From a checkpoint of a small transformer trained on Wikipedia: embeddings untied during training, an embedding shortcut.
Each number is 128 + 24 x the weight over its row's rms, rounded and kept within 0 to 255. Layers, rows and columns count from 0. Numbers have three digits each. The size before them is the row's rms in percent of the matrix's.

# down: layer 2 MLP down (transposed), 2048x512, rms 0.0549, rows 2029-2047, columns 256-511
# up: layer 2 MLP up, 2048x512, rms 0.311, rows 2030-2047, columns 256-511
down2029 134:119173141119140130172141124122142147142112149144135155133129121134143095127176135099128101136147123105122115086119149116169141114125157122160140121136130088104155152163180123089108130162135083125110144128118143110126140078132116149122147159147131125152161098111120119122157116116101163102134152118126136136104119116130168151098105134137118131122106127112080081120136099112140118107140102133088146113148117142114119093122165131128122117128116132123128083147105144172123108146134139147120120113137123145138104136112135137087112132095138109115105120129108161144111118148130111143177137157134172113134132151155147134145113108137146112132134148111114144197088097112132136120144155113160160127131179093127122099124141121105075147148128152097154180135123146122077102133149075
up2030 102:152134115142105146112110062115134107100104105117095137188144136106160145074117112121137116119087085154089140101150132108119119178132121083139083134103125124175114067100152162106150105155147073099127127120100148121157136146107095150116136104143093116161104148124147105124127079130161163103126129129086134094134129110154111141099127132114125171133174109167110133141143113165136153113115121137124118135111102143121101194118135138110124109144139143113165117103117127081132122178163184119114094130099124098155159094140098145101124109100127144113112117104156133148135171145149140086128112090135098154132111149119133136136149114125141132108119121093149158089081134130124163161130169129107124130105131134142115137130111123103140076098113098129133127111116144093117105108093143
down2030 102:090093116133110095123129122119120103109115181149084129090180126102118193104151178125120111072097086149149138161085153108112123119115074098129121153117108150125124133129127106107182098138166148127077112101173177142150157153134128128123115165184123114207103105096089136149140103112124148127182192171095142135098155124132124139108114142119116122146114151161135156108188132118137104129176125091133150083142125151097144118133130131129096136136109130175108131120117161124167157089124106108131106095130119129095148074095125130135133129117110109121062092162183125088122112094111117149121152151098136161140135147138105133142107141140119163100143082124157114151084141119118160110126092123147073154135159112123120118118097127090142135150129134099129102113125074131118133108137173
up2031 100:116126106143102120149110112142100126114107109128081152124113141154106120142105098091145127127102130142146126143138106159119121155095181156125140116120119129101119157126143120104136164102112102103119089140099129134112135171168180132087125073132130104161155090156107098128091134112109104107135151119130132094086120129153150149115136079105142108140089141120157104151135118131136128140157117101136100122145138176106131075123091141068139078125116135154130162117110146159139115118109101166122145128124118152120125145102125071115156092126131097057100112153124146167123109157151092124159104105124191152094116135145130116135122111179157153110095125084122101163087110121122099085074141135097105125117162112123167115098138123145112164077093109158126072110102116099102146112120143
down2031 096:119137138132173098116121147142108134156117127127137167130140136078165129140108123109109100150180084171089060134122090168146105085081104109124084160129110145119129119083110121138156105146079131149111123130110122121130132122111184143102142119112133122156132125131113131127171124136162122141113094090154159126133126118175082094130139077109135138088124143107135140152098132126122113118164118109157110101091102135142117157159102146157165083092128135083156114125159094144120109115164166134113151130126143110155145171124131081096121139132148078101131082136179147124135115124134111102130114135109119097122130113140133101129187125146115125113129087116069122116173161158124138147127127118139111105164123121171114138180100141151120097163142103158115115149109116173167103126088118
up2032 104:128113131099134142115110127103090185150126113118114132122066103093122144101079140112128106109118122161104179142107174123141091087106135149130136151119136147167129165116114111115130103132075118120166104164149131135112062140066100114180136152129074133143149129120094144175133136107188140150156090158138106074099096100125095123152155107134130152167120170129135121146142143176137139122131113122181120118141108174126147086132141117131143119129153112116149114111036135134159125125105142110091094136098137137123078132148127105134089122135136110111125079113120144140144125155128148124115097102150133133091120143140114123092079110151078118143132121142091140090142137138153081140109121130132131146145124112120112117108158163122136117155124094126145131163132114045110116120080101
down2032 118:130176159111120114147110100120140124114100104121112116149091126153121140113148109105146106104103163161135159136153184140136079135098139151115111120114110127101143114112099121122110166122166156144106133107151140158128112144124143088122119158130112113138105095117123154169138159120140156144108143090126089109142151107124136083112102096093146152125081127123110139119143151121124181097138098120152112141119095127153133115129101162119147140133164154095108116155143115117158133098108161164070106137150123114085119162121102151146133148127156117101148077144125166123060095114100117079137161156087121118109105160120157133152142083113145145107116151133142109119112162157081125123131120099142103137148194111160154143100143121092126107105121156104163136132103113136168167138131104
up2033 095:180124131146163135118145117116134104124102090152159132116148113143126145063150149102127110125140093133112119131158137075118105097147111113164130157112136131114141112119158138171157114118134119121074139128149127125107114070164108142101143144083128159125098116113147137138100134084112129142160138142174147125102099133154129144096104133124135141070124163092120107160167140137144131128126116155143147107088181150121135112108122153136135174110123106134152151123151130142128153115107137141132123093148122129128132150115131180107112068125124102171140155147102092156115126126147166105112131170126149133121119157111114149121128103133106147143118198111109156087150105124099116150077139125113119120133127139137144116125140110143120146033125094148130140174123131120128167136118120
down2033 096:115113154102160109098090133135148104108117140148149098150150130101115142106144160184106078153128082152131135114141132150152139147172121118110129080156135153123170130121072154161162129108165136142133153152158118095106063109192130126129145154132111171121112124106115138117062114120112122160134129150107091093137143102141114088121115097091153161099155126142138094101106129115164096134130127124068102126142131148137106135106160147141109116146120125128113145172126111144145149127130146118144124128144146140093143154139120164136135136142098130114103129107147118151166106138084115122157107135115143103095161106134124137096134159127142110149129101117140113115105116134174134151155133097137120155149143126144154127123128063125151134078117134115137093138115116141157091084097147
up2034 094:136126119085117175138138058119110119111113109110101166150150149134106116132151162108108136108139151168110099120090110135153164114116158115114070118150127147112171172138122140118124147098196134094169127125154116106108143148115144127141149123135137142105057091112130141104132135090113180128122174097153099132141149131136138103137121149123117126152086116130126103175167181153138146188126126104138145077132134145100150143109144104125117151126110110151102153181134139148160094079133118117139119119095055120097156141103119103175162113153164122125129116108149131132112124137149137159143125117098112169125130089181139103191101135141084138141166110120101117115109137111160094114132135151162161119121159107134182080156135167135112149075116120120116107147097124155092120106109167
down2034 094:113105131123113150134124075101167119129127124120122188119113136167126113130111068109085146103136089089121107144079150081145130116161114169119118135124142129123143130142066123111168142101092180122115106124180113112085106117121140127154138133147098143103119070118133097124122112155124137070109145094127173128107144149153156113097086137138140117155145137117170156140182145110101072145101137163146151117145155160142138140120142095144140164118130108158085126094144106149117092131157125086142084126094108178118135137130097164112129157129135167144161119158132129141108093119115095131116118103104097139148173111127135124111139135109122075134149059124103130135135092137144093136180124183109162104084136095101156114140132110113130146129097148154109106100120094151116135168100141
up2035 113:110150165104119109146131164089121143181093102087145107160134121126155114139146118134090114136145130116135109179139132134137116096112139104193118129161131098107090159095133135170196113138093127145127096121143128113159114128150125122106135095112127092114105107144161158174095104124104176105130038109107102142108067083147134121121152134124137099154113105135166143092150100116125104147135125122113140127137134127154182143130119092127164145075089109117157168139148110135119146171154105136109164090139147085135140142140131125145143092120178147138127141152095146114124170093155118125116078102122106132142156137141111152129132121108122147144134176121167148140110105183135126147119171098112129117107100118118133125088147130123151182132149097122109144115153102110126167097145140
down2035 103:118175174100138138113158141164147173163091113114096114105168146144171128132148116124154126102127090118110166151125085109166164163135109126139095125111135096108120147118129145112163137078156118072137099130159138129103134088146129108153129117145097118133137148133170118092129171115125135140093146112092181127099102106187152131113102126120124140133104143108116108176099117126096069173146154132105092104111126104147121097097094101129116132139128142149095139125108128153155111159154132102107134146193139162098108110123142157135132118123173165151100114150098095093112102105087101099117171124107088169161102159099091122109131143123119134113138135111128106151130103177145165103117131125108123096169143125115133148105131107138158115155079122108112138107146159123082162162150130
up2036 105:075131105122146071125122121094163121108123116130108108133116137128139154122105148113130100118124136157143104176127132105162149126167207114152108136094163104105118151138106089163137118135153123120099157053146140126101114133148129133117137106146121119126104095109108131130057114118127108142147143137102152114118139104109155147131112103154110153093142180153130135119126156132101182108110132117121139155116119160149154119150112110139124147107126123104155128191160155119117155155123131124098091112102135103125138090105115090163113113106136132115103147123141147104129203137114100136113112156106164143125158134108145112096117137115148127102147115147163148106133118122131111147140111130148167115132161130142151162115105153097112127136133132146180115108083116079165115088128124
down2036 101:141118149123141126137088105140150129142123156120145068157118106136151113121175110137120112134156109125114101140147111111122133151123102152137112135125142168077103142077130114127156148148142153125091117136140119097183127113141157158104131115124117115136174166115135097120091089154101156085098105099120137131144118113100133150147110128113134117127105119103149145071150118170127119128084139109165140120105104105165122090161089159144185140152127114140110098141184144102082144133172122145127132120060144138101114139143152142119162080179135134159121177117115100130084185147116135124124133131147122135112154138152074131141076135154111109101098084143130165151122132100136122154091155198121113140127071152111107139122115107134100129159150121102154140132128161117113193106139132
up2037 106:142146134108164124156068105106159156100107178136141073135115127082107133136167139131126084137103184106170128122135099116105194113081083112131108100115116160110135175107105126103083131132140117095068116127127119124101127090112094126105161147117116091154148126118141120132133102165152111120151136127129143139125086105084134102173146112104137152108119158124151116167104141073116144142153142129161156128124138158139123118098154132149139105128111114120127153075136125140145122099131155119088096138089115103167123138173136163140143171117139128123100183095115095180087134093103128125132113149115153122124134074093124147088173144118108130126121148080092106124117157152153103136095182130116140115106142162173127147158134068139102118142147138140104110158101124174154139142151065
down2037 105:186102111117145137115121119114141109105109174138140087141116126139148111160125142119115083138087113128151106135149128117138157147140127091129101117089148162114119079134097144097118107125103099141097125096150148115125121128114124100143159136148106126132087091093133102139117157142073155098108196171109097142143131145127096119120117155114111164123116130139088122153147145087129137149113114113159142106077097143150089095060178172126109118183104103090123138151113117139206120125140119118113156140107100126162103128139153126121126124151084144125125146145109085115143117175133102111122116140127151090105156151155148114157136158131160114120178145094111091109144129168120147138116150151105158100084142160130087106119138123088112129106090134127134088107146125159127124125147104
up2038 105:158105114168137200117138105170167100137104137138098086110098164142117132150135132136131136123077133122134160148088125087152134146178133171120103106142187141140141131149142188117138098122175096111124120152141139128151129135106104145106153120094106085118090125112166120102124084113117131127138133153121080128159105061091110152163169144133128144125092094116111092162144118107114161118137146072123132160165130126148160142126144118133107129141157148154127162124123154114149150186155161182125117170159161130119122125119133094139102112140131148102124125130099107117132147164158095123143152103115127104168108135128123139163134137118098148119132114130171157104107147132135130176115131132170155120125117083116132120154147109134163144192114111116117135087151123118140080147169154
down2038 106:131110142083106144101146126128146187120132110134159171130123127152113105100151120102143136094112104149140135154130141117152096134107120108141107114107140130107134140142116142152121114168084133107128129105124104125172135093140106117115111141136159127135128142108134087075131119127136156152127163129191144133175133101117113137145128119107165155148108138171110123153154164084111143120129093133190149114177123143152125074133119102155114157113101112149093163144151065134063133158109141107168136131124143109157128105183149118139144164172086143080135106127110103092128116118176104081137106130097151112169151133114126112143112123162143092180118140119101110137133126147111126109110123102101108156139147122099155142146111129177154080111143118141138112144131166140082142185169098
up2039 104:150135149105076133099100142149097134127157164101121156120166124108128145097099133143146171139155148115131126125120116144107141110124142120138110125111122166114145127068124139140141140092110118115124115139187159154146123095107114152137153100084089137097136134118156142153156099129138085152157126119131139141146141094128112137131159141161113159138120133098104153128122152140164159126104124107107126086132121108123120066124141103098132151129086148156139146136174091148124168102184148113110137130124111111162141126105103143131145103157124082118178123134095165115161143106132082111066125103106097124107134108145113112112171104130109151116151099133122202094093131170119111084132156139145170112136162129151130122122122129154144107135079139170109089079110159081120102158117144
down2039 110:125126141105102131142125124096119124121156118113108095150128142119140122125143118157062110126108087123110119201123127095086152072126104139118172148132080151151124113145091142086147060101115102082100084121194111118131147094095116180159172115106120084138138114095113109143162128105149131119134120139136082151117131173145084185110110108118094128134148083111100108152146109124145134085152131098142135129147156162151097110110148128114160112163079144114155098104117152133137114124137132119173144167143161190114124134153119130114165133115145106114139131162116133139154124110111129148122099099163150122203155097105132131135153120131133113125156124164143085170148127143132113128139113190128164099103137140120120107104134136162116126133134156181137121154091116104077113157100104
up2040 104:145101126142119126118080118148132131143129145126132166107146188085160099095148137169130092131136121105159159054158112140165134116126116143124103138077099111132144117145152120159119133156125140133104150135105142093162103131103135142186116110125102128087100127113093148132113123167123145113155128091136144186102178110140118142128149112146141127155169098124129104138172133137156125115125134111084112139130121142108118134102147145147163120127088131117118174151116104128107136122105116107147131068089132137084119088129099162159127119125101132121116156098152107146139124142093156120157126121073125140108161102123145098157134145134142123130143124170159107135133108131120108177125120123161135174109136121124109112095120108135166109108155145125133137122129126113136158156149129
down2040 104:139132173122142144137149103133138084136116141139161154150134150122142116094161139131094107106114121114122133132198160083127171148144088114109126126130143124106152120113176149145086135124154123141124120115129174070104153081112140153134119120112138133093113106119109107110126157160134101127139166125086129133089161138148134124121144119114127122104127091150093135121128160141135119133110110154121134148177150149141149110096149097108140129145134078121138131116133152156166140146122120095088157133115121127092107137110103137141131133090152126123163133113146134119157119092114126171150129152190175163121134125115108131123126104142150110177102123103131109111127110115108121102084117118123164139133150100145131147085097081106103174127140095115164106141079121107129102135157110
up2041 103:125117158140142113117131115111150092119122110124087135136092129118132131143110094142124121114119169142100132099100112113181089110104145109079083127094120122133113123143111142124112154145105155142136159112125182132115183151133130145126123151147163097107118092096124105096093109122136112160081088154139178089137131110083140155115158195103100140127164095096079158078109132100129092143083126113091116137092157146140129137117151163097141112128099113111079113134190124142127139126161150131154163123118120121145122151069161127095150182137165158115132131103126132149140159120097165157115109078131121152083139177135116130117146120090142125148107127125138115156132103118154114153164133075151069080085115113160103148140106119132129114166130097141165143130156096143114140144146116
down2041 104:126140120161078113128135126119096127166154142155176120148174187165099129104120133140150124133189159149116119161151111101135110136150072127112123128092125115165129116154162141127163154135109138128148189185109111081080176137127132140169111138102156153158100141138114109063100098178115121135183113122105151139147126151078145117100111130111143093107121101128074121090139133130139142173118136116144086105108118135156145079116097168073132145142082129087092119123073126112144092145155157142130107130160120084165081146112102103096154162118138162128109116141129145138111150142143159122111132117101088181119135111104138140155127139112174152091116169135183114103109108131131192120145142135129113113115145108126136141106122135151120141105118129109142129131118138096099103110141114
up2042 092:093135123140114132108094080149118144099164126100137172119133129113170124097135156151104119117069132175128118153124136148161145117132134136149139119102132073116111130144139175106132092103084108111138131144121104154168098128158124120115130109125137108088106178122107103145144111132097139151115105097145069165114111117144129123113151196173121110106126119147152138130135102123168113113155150136122135149092160181130155128138119132146132158116114156112123109111148124113152142113162132119106084104156112115057129111126101112129113125122085140093128144116149142117174102170123107141123134150146110116137161097118122165142106133052086126145134122141161109080108175123148126124074146085111153146133147130123142105127134135151129127112126121162134123133141120134137135129122085
down2042 092:140160156145168145125153128117116159109074119140151168122137117132134143139122138106110166143093145127131095132113098124107145130135127152124145165129124099132127140132080091128142078119139135142095170151127128145125156144151133183112130102141135110161152139136113155165118095130115106147128138138076082127111107115120121092085151169156109067090105116167115117107176120093147133119113090131110130101092142148148108140116059139161058131156139125116135184117106127130148083149101129124077156114148125128097128148161161149087144182137157135093123117119148132140118131118152101139120157163117157137115138091094118113119116137133146116146117085142127146090116154111098115170130133121134118098120164090117135180141126170091106126130106148114141096083135139162131140100142113
up2043 097:165104135104066145134089146110139153131073153123127121167144168110086131108130129121141086124090127154142117080145127082098135114121096160140112139113088134143110148125115111120152106156125100133113148144108128139137141149122133102148138151141111099084122100095145148120134151115114153154119117093156111110132113151146097154124130148131143132166186135122132154124104159138124127147125118108114124143142103160134139161130158069120121102128168092072126104109158132094122150129151121129182142128061119143125098127116117160170124112156140086082096143155080145087159117115172153150113093112132135123139138165129106154107167093132119115111112109083146120131112151116170133158124123118149129117138151162114168137149149105138138106168123121112101132140167134117111089134121065
down2043 091:112118127110117147069163154137143138150101162129165147144108171090112164144165137107150150097124116086153138127126130148087084149144150166107125135144147087134147118157148076109121123137139131156129068120140149099142110112139138157152129140147173110071072096177117099114131081102160106158122126112130116139122107129136139101111137138160146109095161086106125127122149121115154118121144115111097129118079129132135160150145177124121105098181106079110159133156099122123105130132106122114084129124073122129168145134150104107111146091139114128100120121169126110138145123133119098098154153116130124142092141136119173170100117126126137145146119115141161116152142095113138082129139125137136098130092157093145139142212109146137133111117096124192138129115097126111159104131128132
up2044 101:076139192120118122084078122149137165151125170143140138141139079101162150094128129136121123111122125150118102158153139074111131157110105115107190161136092081146110148118113152099130130141115131142120128087136107125141065103143148102128139104171135141136135113112158132087093142091093091164107136124133097140133156162135140096066144116127147135093125115100143154112139157140124142128140154136117093190153120114139144123118149164180094094135112126138117122077150128151157117105130104133115129133161136108097129086159149146127173111148120137120130137166168141115124130121128111170123141125125119106106136099126112179132134083127093164108091084108128157147170157114120132111109133122133068152090115113149131111120094100165110103095163127132145140115114163102100129095135116
down2044 097:145093184156156143122132105118106093145099150144133125127114146113137135115107125134135138110095145118094103150133123132156111146184116129114157114109089127137104129128156161116140153152108124213154131118131132114189132128103139110132103150121093105139149129140107143137152123133123123155128131100122107108124131130085126108132097132112157116124141138158132165094122132101107114147117111115127174160176118130134126167152117143106093172113108199083117110097120159149104112144132146121097155137090148153116099106135097119133124108185130126100129127106114130112148117156113146132100085130145126123126139124127112162125165127102109110113079089128170141149155137133092115142155126169176095151110148128154106083124147135152129105163182168118121110130159097180068154148118125
up2045 109:146146133130112169142114097081170151127111111108103079146182077105157155097130112148150100092143121121105112145141121084147169175108095114139117140153134129080135130168091122109125126105130172162138112109125090124126158148079114117119082113104089166137115187110098130129147132105133138148174130105140140124137127182100090133123130135109154117094115121123143128141113112155104145106118147120117130117160138131159120139104110135094155158145149146083120148153165104117076147152140110130096137128107161112110094114111128117092096136108137121120082121168148127131125148105145166140133129116141148109160160145114159146144102173110117105141122100128137112096147104161081136128149116114096158174092143127092126116167145118087192123105153082143165096094147110135158166066115111
down2045 107:105108132122109154143151138147136129119098095147111140146114151087117135123116076155124134114141130122164130126106156062143115154122094138097139178106111171069105124112129145125161136152127122150118150122068152086069113132098109112106111138173159128112126149121123121163132138109115129156111138175122122122111142141126121143124105092122145102119119167142113128174130123133122147133147137108152082145123116118132094127105130085148097144170142116115083130168157093146064149127132102118138117123135131117115111113126124148120091149127133144120145149139138091163132104116142112137135111080122157105112161123163156136145060114092109111121135137122113086085096120144087126151071148080139114121152086102126120117087071131120089135160145132131157072117133115073114138120114141
up2046 114:170147139184115115106148165117140091159110140147137120127143145108132140148089108138154091120114129053199131135145117156129137117141105124132136105108157127115083112152133135150130096159184137114114146157129158137097134136138155094165149124101119114105136126141131121133122093127124143146139147098145140094130167159116175142115115121119113141126123106115140125164072092114065130199119109118183165128134097151107136139128112147097132146085133108156138123115121100067131132126115112168105118128132121150132143130132122132106120142133153106140113142118145129143155153154105135129102158082140098145129109126096103068136139170146110149130129120134054151149162140130139142153086146162129187116140148107186138145123143137134127091142085111113124124118134150112128122171123126
down2046 104:131109126138106145100124147174117110103170139103131153139127118115105174117129132072141114066135107104121161156132124136129115109098088105135135151074122135125102156106144135165120112118106159133149137130100155139146138159173120098134130116124104139122126109127072127147110165146163132135104169100147152133131156127115133121132084173134105095152127105140088138162109159116135137140100073145120150159116120131122118137126074090193111122110172143152110161145085132185137161106128143126167109094129158136122116135124149175141162129111099127137128116185110062090126151123189084132124142124130082136167137135144124136143156123138075107154137101104178131158171101114125140133107155142089156110129111122151112133164115115157143136172175174157135177112126103127124072151119134
up2047 106:144156168087157094123113158108148126154167128152132084116093113150098123123118138103152093126101091145145127123159158128120104128099190125168136094148122089145096106121139078107119132154115145136102125146115121116143129171155127116110120136113086126128124155092128116150086166083133140121150116114158156104152146116154141151142098110113114101154089153126138117118135088142148128104176120114124149133164125110149156114104160151098147150116119129117098099100105112103141135134076090125093147163114136125143131184136167159129101117128113145144111157139143153097131126137126155163142105078110106128191131089119108173152122150112142124116195154093061108138153155166134120193135137131142102117134131145130114090166094112161117096105146131111104143118112125153135140120103104
down2047 107:130163122127162166137129136141115132160141103101137123140124131129147163114114124119123164163133110129135150149101159092137086145075116136105146121154127148081121112116171129147131116127106116095066106119121096174103084134114183126123138116110144108144132140093097096099165181123106102147136126170109110081159173164108132150135119105106101170161101138108139180123132114116143144140192162114123100116160111121104172110097113141132124116103125127142162133116136097131136151120123102108098123131156132120150150167105111156123162143070129134143152152123155116159126121132125113140123091110131081142136119125122131175139069109117092145107138119118150120176130147137164147102161133146172090121132144107114117137140096096147113088152103108132145115160150117107126127111128133